Weights of a small transformer language model.
Size: 12 layers, width 160, 5 heads of 32, MLP 320 squared ReLU, vocabulary 1120.
Training: a variant of Adam for these matrices, 184M tokens, 7613 steps.
Each number is 128 + 24 x the weight over its row's rms, rounded and kept within 0 to 255. Layers, rows and columns count from 0. Numbers have three digits each. The size before them is the row's rms in percent of the matrix's.

# layer 9 MLP down, 160x320, rms 0.196, rows 0-159, columns 0-63
099:140170124124166114140136128138143135143129132172121156105133110080142105175121133081154137178147141127135123106113148113122121138132104118176124160128163120126140136131182137136112141139109097
105:128166078144113179117106176093128130128130138105149135172142149103137130175115177132120115111154185099133138150114119148101149114140103112098159126145093124132113106135119145142084131117161124
095:112154129072103116157133170149123114115135109103125119104158118119130157141132113176050093086157107126129140111152150128175117123127118093109125108119106105151102124102156142138117108145115103
107:132117110110185171113141110126149141143085139144144156128121111130122118119093099132106095127132113109141124104116116122152163110158114141142129131142115101106123146122145060150177139130113132
088:105114134128134087100132111108102098142118162168151131149127139174115146128103138182129116176126157122116121163119103152141138152148173128121099096130126139108103117116157132122109114158154162
099:135137137116114154152146125148119113164091133150116106150141113142119142110111117155169160189095143132134098114115125134083125147113092109149146155124135105139146120119147107134143141098122131
096:076154094125137152132117168113134155110141114105086101105138155085100146164101143084114143115164103151158119136142123119174138111135133127145110090139131120121137160109163123088146106144149120
097:115114111128169144108136100102133188130117131142138142098131102126103142141142103165122147148086120097117129112112100139168117127103158125096061064112153108104131148139110178148111115157121128
098:147136149108152146135120088138128118110162116130146120158110148142145128149175192109155133161154141171136119094111153164135118122112145113118103145161105180153097124143125172119163152146108148
095:130121118142115095173137126154125160134120093118135129135132144144148112143138157104134140147119122083123130165109138115100124050095153138137112111151141115111129104144124127138129113109134113
089:130122118169107141101125126125116125093151125103127121159140078146148117126135110093161135106122134148126120151113188130093142140086129177127118108115135093111104103132064131103148116121170102
101:172123119124110158126121174163105174135138147105137101147077119135112148159122151098120070136134081097106124136124123162124130065107111152125148080128143144133137147154118097138147149107158145
098:165100082123206099096077121122147149119138130079148127112130109073133132157171144127127098126146081094131140122160115159125082097150123145131095142112148085100142118122106130132181095150110121
099:142112125109183119117138152109144084142115151119127109147093157097163143098212165115092145143130110140135109146143127109108166159139086104150150139141128187121113142118132116128124118142120172
097:076159163129129158159113138122165146139103126149131121102127123104090103107162140125170153150105119158108151107067147080128152119126102126140158158126133100149118129148099130129121143100101155
087:128133088132173123110133120117135141138132122157145120153095117148117144111126116103122176106061129167111118117144114136121141201116164147082102095128119104191124135129126130116162138112108116
091:204167153119136135131115136152114136134179127134124141138109115150124156115138173064117100182141131165111106115146169108127139121125141117146117143147048169125156127151119135119162122134111095
107:114077121105089138125136140138098152155173130156153152137152108144149139091113152136123165126133088135111116081111151092116098104117131143128127158110116085122103122123128152145139145127122101
089:121079150133113096106097130147125145113150110133124158155125125099127123119130093139163076116189158132129111117127143103190162118150162094174136131146128148143137173122093128116123122137105094
095:119098125122154178136113129127118116139102111109141155124127117100122089136135164082137126081122105113128118137142145158115094058154126116122119118106158155060153124128116093167171113117128142
093:161141173118098114133103135134107146175163110129134129141112160101135166099121151179121128124116115162132129109137176146116127111139158123133125191120128106147148124105122149128166107123159145
098:114101148135121126162153119074112094134150174140132102090122126100150089159140166140154104123106113115158115110164136135129117160102129083136131090124120120112162131130098078147149136179131141
095:105186101133155106161122120124170140140162119106133065128139149148099119115142142137152124157109167123106118107141106099102152203092136153123089131129086150085126124082116168117147130141148111
097:154110175118132109137137130125113154109141151121102093125104123141151112120144177167141153100042181148130129095100115122148112134119153100128106117118162073120114131113149110101140115095165121
093:142103089124158144133121169170125141156102108130150116128133157149114116118112110116131163155119141143139087135096131134092161151140120156124080116110135104152110120098133152126110125142142112
098:168122117144120122119099150169123131141130120110129092166163117181122136134176099136104113101140164154128168147117125121155100122117155124121080129133110127155110116151144139145118135139141114
093:121103124118138149109148107131121139086123145149131136127126134120129140116214099168105093103149185073126139154126117099135109141111124123162125125135144142119134140124150109121152152111141142
090:091087121129136119127106114127091098163092111125122132101130082151196151135135096108123107116140186101103127122129129131145104106116164128142124132114143106116121148143138173144103121077155138
096:135116128138178135112148103122099087138130163177117148129113102163167107083134150120144128118117075087115112184154104189126136138151163150117093122132130062121120143105163102136128158137133094
099:103146093131126128106134112107162135114148101130122103210117114137171099143125150120129117099107156103120184153123176099087099079110151174124147107142092130114132116114126128150134140129159115
093:106109155114127127138110131102143159134114143131133099163094139131148169145115165156133127144136106105124070146112141141094117130145162156144136148156160174152151138152122127137139109172128126
102:135117120138146120130128136138153105166118109140141115131105133111099111116142130058138062144164158141134159066141115117096101065111169177158132120123165122148136130164125104115130099124142094
095:135093121131162095142106137130105149064133120118136109094145194116122113086110078113127148137140085098103155139159158129116149162106133112137157111126050145084111133142100120134128163082111142
096:135159120137119108144143134126121087075119143106124154144096127120084136138123129101123146136102155136115071179153134104155142070142196114118094098124127131151127143103118183119152167102094163
100:177134117084086109093131141112140145141094117092134125154148145089127146128091079149113104150189150135132150166112114146110173163099107141091142127120159095117130107107125105140128143126139150
229:149115129156127163130146143134163125159145177140172158135141115135139131161139141142155129140142156139181192121144124141127147118135119153151103134110126113136180164149121150152147117151169158
096:099119134131170150084148082162120143119118120111149138139152150096109096086158134155118134139072099115128116173146107099137128125153141121144109156094119139154132168129133118125155127118125163
103:080133118122167136140117163147121093139127141124113179140139113164070126092135154113095127119126089124096113127105118081124131118105139143109160136128133152123107116121159112117155158172125129
103:117096137128123118119157115125132106133124135138177149117107115171114113130173058137152148176098125109162111109127129099141113157113172164146138112144135031137155130144124178154103161124120152
096:119099151127137163109128119158135114132135116134150145121113167158148108142160141155133090164178159078149149127106137166152203137138130152130113152127134164121110109105123135148137171134124174
098:120100137132108129094097093099095149113128115122103117120112138122195129118178138114115137157169111166110134120106140114162177085120095113131125146122141170134133098094185146129124151129155139
094:145129113127141089113135144116105095133101143149122156139074135088090127139149110048152121127105108172105161118146101082125105126141091137132113153140137120128106130176150115141159163138081117
102:150128154117133126138144136083162117121158150148125100142104141137144108101136139148152116182139108139133116131106193093069132162129144124101173127129083144122142135115146116100163157156128129
101:135164161137172122169142152125141121118109142160117103141171132113101163144107167157111155142143072121121119115167137174147152118137103118141137115123151144127119130112131125093107116142070134
091:109159101147124139141150095154129141169143138146105113110099077120130124156128124128174100110070104087140144090112127124180083165127082154162149156131130119124152104132132142133183159170152133
106:147099140163152155115146101155124145137138110138109151164094156130121148119138157112127125117181168084112105091093196118119098105098155138145096165126112118144111121143139141122123158156131146
100:109134109119077113117109166166103139154132119099113152164190144115118179127127157147105149114132093101126120101135141139139112123119158182151120109151147129111114090136173122106120133148175134
102:127117116072150159117127091092149082112120128151140100113104161110122142116064117095142106164112137139091154072129134080148144092102164130118130120114069114131133126110109095134130139132141119
097:143136110127112097152141135126128117151098124142165143132136097122116096163110084129149159137169117080134102088164079142092130126116119129148103159147135044120138100157159136134159157127149098
101:128127099118133117099127113127118137153133121113133152155150144107130093132084153135125095095171186072109148134108110142131089136094127144132077096150109134137100107154085087145084136147166144
100:134131124147164134163145118128140068124165110133125134156152165162102173135133108131135104101094135124123133120126142127129119139113123154148140094116142168091140144112154101120155128112169114
100:087142136122121142138155159119133078120147130120126176105146122127098140143114080128135127116122127112124145130117118076128130158139143162145077175117115095129130118118111122115162122142114121
102:128098107102187112134107177126101093140126126134135109116161077114133109127181146152123095126146116143129148125151088120130121127133103137114096159122113105076127098140084114103158169117155111
095:112147177105109146127104159162112090100165091127131137143159177130119159138114170140100098122085123119131121095099162097142152120133129129158104156138135086109117090101094116110145139107133101
088:100154095138170138129122112112124129148094153118108130091093114138105147109114146131131114128180149132135111140092154142131105162109114140093121111130114171183158119125131106095127172123087089
108:125150130151120120116123159108138112169131126123126104116139130141107094136152113132171140115126067122144156125120102174108159137129136114113125141118100183136153127162085106074121157132166110
098:139144137116161127140102169139133129146166136125134122105089082131117105130151084131117159092165101113143100101172124139146124137184160139127121070137100125117132109123130071112136140168088118
097:157069152114137148163124089125150114114163119126150166122135091153147087148148119130152092115126127115156164114105132153101097097146158119143098139096160123136126138156123174116113147103130170
094:132147131111166109114142124139154113086113154136155154125150121122124120153124123173143112132112127140148128115151123110084148148161088145137157155146130115120127160121102105122135126140119122
100:102116103087118144152144184136131104075169140120123130155093129150139100145100137142118154158144096087119147108174130142137164177129125110111104110100104140132125113094164145161103130122091118
101:110164136117143098132133089129134162130077134125127099120090125126131104137127087124162107125086159115129147104093147146199107120092093126146165120126127116165150125136094066150154067136113153
099:116100112144083086133118087138145108096154132133121139107150163129206160124109160150129111120138105092124131132107157152146153160086158095119125127149149176130134132140132100123134110108148134
097:109104110145158150079139124139116129137176120138121112192113122137146147169097132100138141141110100165136138126118119122143101167161144112129143122171107100122106149141133157153128160094121130
091:112127097121117112117133124127120112125085126122123122132125178111122111096105144174119150159123137187120153146110096150116136136144109140178128105122186103092158126151097096094123136096119106
091:104092132138127073117120146119118141118096131109095120152119126158118086108101115143140123108138163105118088076104086141075125130109145119109122172099145079118114112131074178124154055119101089
094:081169125115119116115148124149122125122103124149141111108110126144171087162164092146154093106111198143113152098149136113121115132104118112164128113130146117136153110170143110094155162147158110
096:146128117117134149103116132152118112136137111112120169110158143159180096131128144133121158197134122084132107133135121130102091106141110118118135155140090144134126105114142120163104111174193112
108:098124100111096146103115157120109102129143095104107106132144161131109145123149140103134112136131169147122160145153159153123141126132155163085092157150150120144088081148115135106161131124140134
085:135147134151100128146117136098140196138129124135154145079101123124118108179130114110112170137141128104183099098165110141152171124156126137124097134104150086141157117148128112139154113107119122
098:122117147139182151079129146090133115104121154121119128204128142173173166117148173156166112139157096087152133080116103163149144149167099114102154160119123151106151151138128121145143116143109189
097:124143120127142123171137099107108090157120128130113130169128136110142124121104060148130146095116168122120151125132130134081092190124146091142168175125163076120111138123136105127094176113130094
093:157134111117155126125116123130174157093156128104100132106085124123108126147197108101143127121143136095131134117130116102098136142131101142143132147117146149144110128122160137088108107156153117
097:118109113098134147069126120104124131113103157106144138113160130137153112114155144109124138114126133113124142080161098137083121144149113099121156085092125141199112118097119098112127136095137140
098:160138152120153104119139163125150147116129152137123082109108086090124138123159114133146122115077069095137099161175105113060110145146138106117159127081124099154128141103095129152154135127097141
094:114121116131104136189157160103138157090123146130172110185119077164162155132124135084140109134084126119161147092132129092154106148126062146168128136109146135123126124148088148148164089096127120
089:141106103141186117157122109107125098124120136111106111151175120115172120135170124133115129141156133151129124079131109143089145121115103124153165117125140124156104140102138136116076148173157173
089:129143078114132179152086145117123106093160131072140145127128112154146125096111158128100136131102123165145148162137096173113137139107053107113109157122143127117111116118147135155133125114146161
097:138143154151075127158123157132103124097162137110137130116165133113155108130138116118107178161151130183102132126145181135104117109194175135124102124128181168087118114126143124099174126120116125
105:139120156143160143129107063121123122145117101129094085158134137175135120110083125185133104185144119151130121157084117139131088130135066164128100126050136122135138139139133157120178142135122134
095:167144120114125136138092107130135180107125111087151135207154146170103152150139156117098109128152120120138140146159118140155110114132126158149125196128126131101137096149099112144107138153135136
090:103087134112094181132095156132131143139113096146134172118139132127115182158048093174101127143177175155125101136138092143091141143135116101104105138145150117133137138109141161116131122113119144
098:140137106124130151123105099152111163118101144103149136150136123116149206158112191143122117174113100111148133120111176107119161121149131146142116140126121127139118103102115184077118136133130166
100:152127127144112102110144144115119128122154116139140180131102181144090154142127071141136150096123155168142127141109128090081120111160122156151162110088159141125134135142083123142127096076124115
096:115088110144123124087138128131152102139121132102159143130108102155105115126138140178139158120160138120120108078126115110130126167124116155132155135133129117146125129131152143113165116120149104
090:161101134148144119149137136159156140163152106130140129076103095127110163140150158112128107143143114133152121151149097136157115165150178151116160144136105123133106156118118107096143170106122077
116:132142149096162140142087099157128111152141125149119099123128135136128157118127154106090161133128077144128131113104175164127106156128184115112127142112101177116122151115129138103110149138140169
105:130126104141131142150111131079160135136145128111123145148162083098127137142093152123141129131111092088137128104108144107128096106133122156146120120153128171121124163090129138124104133120121127
106:144150135119154118141107179122120099145146127141116140142145164158159153129069099127125098086180106133127117110119121171149142153156099120112114094153141145130140126117094098122138096140173148
099:131134088109132118151166110111113161124161124135135133160106129142110121154085124155133129135124156104109148106171107155161137129113085113158142110122173088101120134119189126141078110106142130
104:116199119093121121187086088132122117098141118108147095153121138173130131123128128130112134133125118138103138166151136133116140103086131116108146105138130136116102131108183099107138132179140108
101:136143140145169132124108071147144129116087145114087107157155098135114143128172126111144131118152108104097130175166138130136121129139143125103129112134128145127147130124120151146124110152150069
112:103150116124129101111105134139122151118114118111090103182140152131155083143105169131128116126174163126108150138124113169116141171139147134098108157123151118113112137121114109147115154115109143
095:080121139127123088132138092127133091105092156114107117142093119123087143140173136130143167127087108102136124126143100122111086134135138118117143145120105135112133112118112114140105101101076112
099:139137185118092153096084096132133149094113136094116128145099113143179136110164136113132128070092166152119186143144112194143130125121133143105112143140156145136116104098092116126114175131126160
101:118135156147144115139100156179126133142112122107128104141157138135061122086144090076135198144152097112105103193104138094155061099102119153140157111089136114146154131095184116135141138162133113
098:108171148135133162145154132089153121128153119154105114098097125144120144110149104161121164141103073169133102087185121095133130062100139130155152106136142173115146116111168110113143121170114118
092:121162084167165122151115147058143148081130138125089145088108100086111173174155099112156167107127127103162084120139115110145150115170157145120141158127110136157173136140127140137125153140118145
093:118168131124191109137138146109125131142133162162116100145137111090136154124159133115124141151104191166146131153115106150156144151154148111135154156107117113148129135133182136145085123150073139
095:139145121119120095133134129155114122141123134120114119139124130115110133110139127096106168107119157110132137130131123165112152082093168124110093124111124153121082120098128152095110074127118098
100:129124122138120147191142088132097104097149113151116123119184156174149123131103140163101132123138177095118131139131144154089148090132140112150092144133173148168122117134100156127136174093139153
091:118100134136152119141147137135126150121132134099134152128121135152147124119136161171115128110175147120114166133116141148150155102141085152109132161090122148119106132122115135139145072111186122
100:147126129110098088137119177086127120151146144116131109141098134166062106130150149149098134127105104184144108093127112074127110150131089103162098119122138084147131157125097127134166153082131139
095:097100122153136128153135143134113134118095110124102167112158109090175114121127123138136116126095138101139125120131116125113160166146086171145116134123118125171129098140178131130078135136118136
092:141096135181106161118153124140127138132134111170151127124091121132119135144116172099156124110149153167160096151135106074113195144172142148150100149141126098107145144136157101133110128143131150
098:125122116108148122146109123148154108093135141089143139132099084125126106119096091124100115047124103142145120122189163148055123148121114120128131113134146109111125127133151098140107126173124142
097:136141093128148131121176184116129137135140118141122083063108177136154142119103100163134114143154140168126100169156193096118105137153127158183115143142101116128144113148098130140121166168081117
096:080139115126117142106129098118128172120111116103123103148117137095144121108164163121159135139099123092106149104114197151113147078122166119120114148119099146103122114111115094159092106108113136
101:116166188141139136164130131149147136143089131135145107147123093102136149136145157140099157131121150125122134145150097138147133122115144143090079166145116181175121116116129129111089137116156116
096:085117134109133157146151091140116077140132118123113134128089113129141092124101123160110113128155141137118128153131090086072153117111153138134119152151147124105104141084137129090152100106129139
099:152153147145167137163167160153103107108115137159132125128123072147087073133142066085104116085139158090128118135153157166118125216127123145135101156124120150138132129107131105120097154137125164
096:110127154115124158174145095146143168111105118125119091097142116144134107101117153151130134088156189124111104081128092169105088149099111143122113132146120152110132120113129158127156125111115136
109:093136098107113109137113128178116156144124149118120139152157123135158109135144134120126085173110118099120150158099083190120144105140115121118144096162119163147142145132142133132100153170100125
093:168138137114098109085136140114121191185093154140146087098087119118188141127168174158115148162108125115140131114085071153105131147100155160110117094167149135145145160148143129121172086135154140
097:092107146143122115095137147122138108112157105129116125166113174122082084129158136148136130121128157138104154173118099135121147132130102102094159091138135155105120099084082129116137127145161081
106:134163129130120133133098123161138149120163114131101117158137169166123147130148149153128131168098108141131129122146126145130153174161161150100124120093095158117107120109142126135164124086162139
110:136111084183159102120120158094129148105098129105191157127134112102124109143112120084155100118110138144107111139148128174144127119115169122082124110123107113119130127149080122131107126116141151
098:112152145120088108124146124147113102136096164145096118105109136133162126130108079179118124100137137097127120133153155102115134101145094123096081185124135104133136134094154133125151108130080120
099:135142161127125118152137113103091139116134093110128124154133129177164117129131165169129160144136156110125131157109119139145120120122165089110104170122121132138092105105162144130144155129075158
110:149132166132126132175141130096134135105140142168100124070127147123083132091140159163149155157058104170116109128156151119126105137130157103152119132147170136150139122151140137127129089125134111
099:135164192123073064114141126120120151138130102160113098123168139132120162124118150150128125092150130117141135096143134124077087099139132149090091159145151098121121092136097145148155173123156119
096:151085141144085115094138131124131105142120121163144119135102139181147144139135076134133103122092164190103179081140100136162152129137123095136115120130118064137145123142105133147154103127109177
086:142150103124049132121131151127135126101111140153143143127128103105149098133100087127140073104083141149144114141133128092142095112109115124158164127153115148103125131142199091110122154124113085
095:106120138137125124120142137162102112151131129133113119142147122151123148111139073178127099153119143076117170198134161090083116141158165124125110134143165174112099122137132123103096093124131118
103:090139106131170149106137133130144134155130155157138140151133153099127115099115135169118107146154164146124156122147094101084150127139088109099099129119133077145130140155124145123094108176099103
163:162154140145109163132147129140142118163106138188119136136154158191124127148099113123154130107122124157142129140115193142141126133162173167120140137171186136193156144165127117138120192117114111
093:134156102137109126115122088135128143084171141138130153128116149101108130112109118104119106123134158085113165169119124118174140107131144077099170111128104149142129142134158137118134161128146119
104:114161153110142121159150136124114155125099118114132111116103140129135158138191135118113118124178096091124161097125086068150159085123108120151135143102065133104113134113128130117180110161174113
103:108125142153146093110182117111176093173147160167140100058139129125124125144135142116158091125123110133094126104119117111100122127112134111126141109106121153150140183159145147131158136131133137
099:113168099137134098149136112130128132118101149150127109131107169164122193119128095137127078165144126123114133142140065157154085159106156126134114127149126116121138167146137145116160149151160116
096:120097129142140134083138095155112143115103118104144114139136085101145113165080127170134129144129161140142116116115116103127138091133138146138144125139166158101121142100139090116100120127134149
099:118157130128126116130113118104147149099116128133136137098124155113118141129193158075145112178138171096137122133119121128176091104152146124129143111138142124109113105111152151132149128112126117
102:133104108134121135104101134107120159121125128106141107081129121149131111116158160125104111185130133091122119096182130178072173104144082145112096085133102122103141103091071127085086136132169128
097:103089119136140129129130089137118126164091111102134179166134145103110129138063091087143128129147092112134151062150166129122109098111120123141158129152142158086109118136093121093148127150122164
108:114095112122128129170088082132131138157159130132138141079139124150136098094118152177139184114132125114119111120088122107122091137090117112126113120107141107154125140133089123132129132162082136
093:125138142128134122096135088137124108160121103113118101076151141149110105119139147136103112146166126142118096118108141131163127169091108128155099161120107123109116127130126136130126111155113127
099:138109102116129151103125149088122140095110140112137135103117173100103070135139091111114091158176117089151129121118142145164096128120152147136099115172138078145123125123090143133142135116128158
092:100137124153119090107123123116116156152107126120145174149143092132138125153131148135128137135148146108137100045154179115147133110137164151132115128103111098120146119101147101143107142150098125
102:135112112123132099179113125112139107095137137112144157118127148136132107109124111118143156119141117100143082087165150154127107143145100101114155092128109158108151142112121127123098105114118153
107:144138122112087113123110153118130138137115110119133110155085179120186109096120113082113148147124185113109138169121137123111083130103115115141105175118123154104119106118129130141130129111181094
103:182178154128099118153148091119098128115111155118151112150195136093119127138111131134120151092104109156105101126115079092103113096128126128126149206125119101100120107078121103141110176179098108
101:107121100136100120169103111124138177148105144119137153101130118120107131162148105136146115038137125133118133150141132138106149178126089150135170103130127149127135131117129097116106089163115135
095:092125097106141116100147086110133112143051131112159166128136168152111086129131138108110141130164131165116083154134107157140117098101101152120123129133144125077103119134164140148135128126141109
100:122105092115171108090153076109129111144087150138149088112144149129083111147102127104166093148124141151124163119136144116105115138111105139155127084098116118115125134111120122100157149119125185
106:129111183138111116062131135149126127156085127136138140104164092123149178153138133141146116151193112150120149154106107166112172120135089101089178144179135137129121160139094088168138072164132177
095:112142158129133137158107110136089126133147137085132149055147065098123114102175112176125145112115098155130134138123167063121127100101151111145112134125129117171148149100125111131083136127121140
101:096143106132115145166170108115149152138120133150135136145135103139122142149113127095129132142103194171153103114135139061084143170107064100151093134131119128124109127110129114121115174167107098
095:125092176122111131128138163169122134110131136115127089120103118134095172143107104125150084141145128158121129154145150108146143121120107153120176157187171098140122140175133113109142167111075146
098:121115047139149146152144136102147126090165140114113103094141088124106108127157139109143162104174132156131097136152145112103170136131141099104131117137159156122127166122147143130148137138129093
101:123169094115125126137131165153132137127153116097146112112126116126126093128134164137119169129142115140122157133131135146134155097136071123147123106131136129130115120141090109081141152110125169
093:142193084078186122141163077152147128121155138125117179122152143167121101160152157100133130146143178198138109125120147144117149119114140149143189151118123108169105138124127126127141152131145107
104:094140097141126087153098137144140098101122113133101098139145124151197130167150105136140132123132119127146102062153141214128139155109164162128143120160126105108155102118127104117124109155118141
099:113101143151112123106104108137121137109109113079137100132119135144115171156117168137148130084142078126153104122160145093138117098116156162108184141149143168096140133123092160163102109138138105
093:113127070127071136099111146164099108135074110116134160136116122117113148131105079101151112141198111125121127145139144140155137105131107138099150090121089133090142121168164123121094136149099114
092:132116102146126127100138124126074170111077113125143115148212138115162108148136155095160146064134147175110142165115168163184167170167173171118145120100126099151137117129133136142164117093110105
097:159112122126122114137103117143155132129118107135126125142116166143091140122166195160140103152222091125114109148102127136139111094144102117085069135147100107165125138100111079138108124142148146
096:122116164130175124096160160133099082110163150128126132115125113102143116110106107165134130160134126123115124117130118092149118161113156148139135173094084148105137099158156128103128144155141126
104:155130117121196132131163114115125075146124139136118143126114178129107129103121116207150156100107071141122118133124122146150133106129111138136139121164165123117127131120139119126103147136149132
103:118098106164124141119108140122152105185092147143151119086134165134151104117124111115175117086173148125104141095164135119057141084125113131123147114141136109119160116130164128131145109073144112
098:098139090113134086098127119112136094106151107137075154102138131110095128146090185140107129123181144152108152156095117135127152137085143118154093149108165070147113120117169113163126136118118096
101:200105121109154138119131109143099140124158146119137146124126159125145150118098102127113128160153158133108122136076116149109127156110114146083172149134151139169128078126107123109136164116149129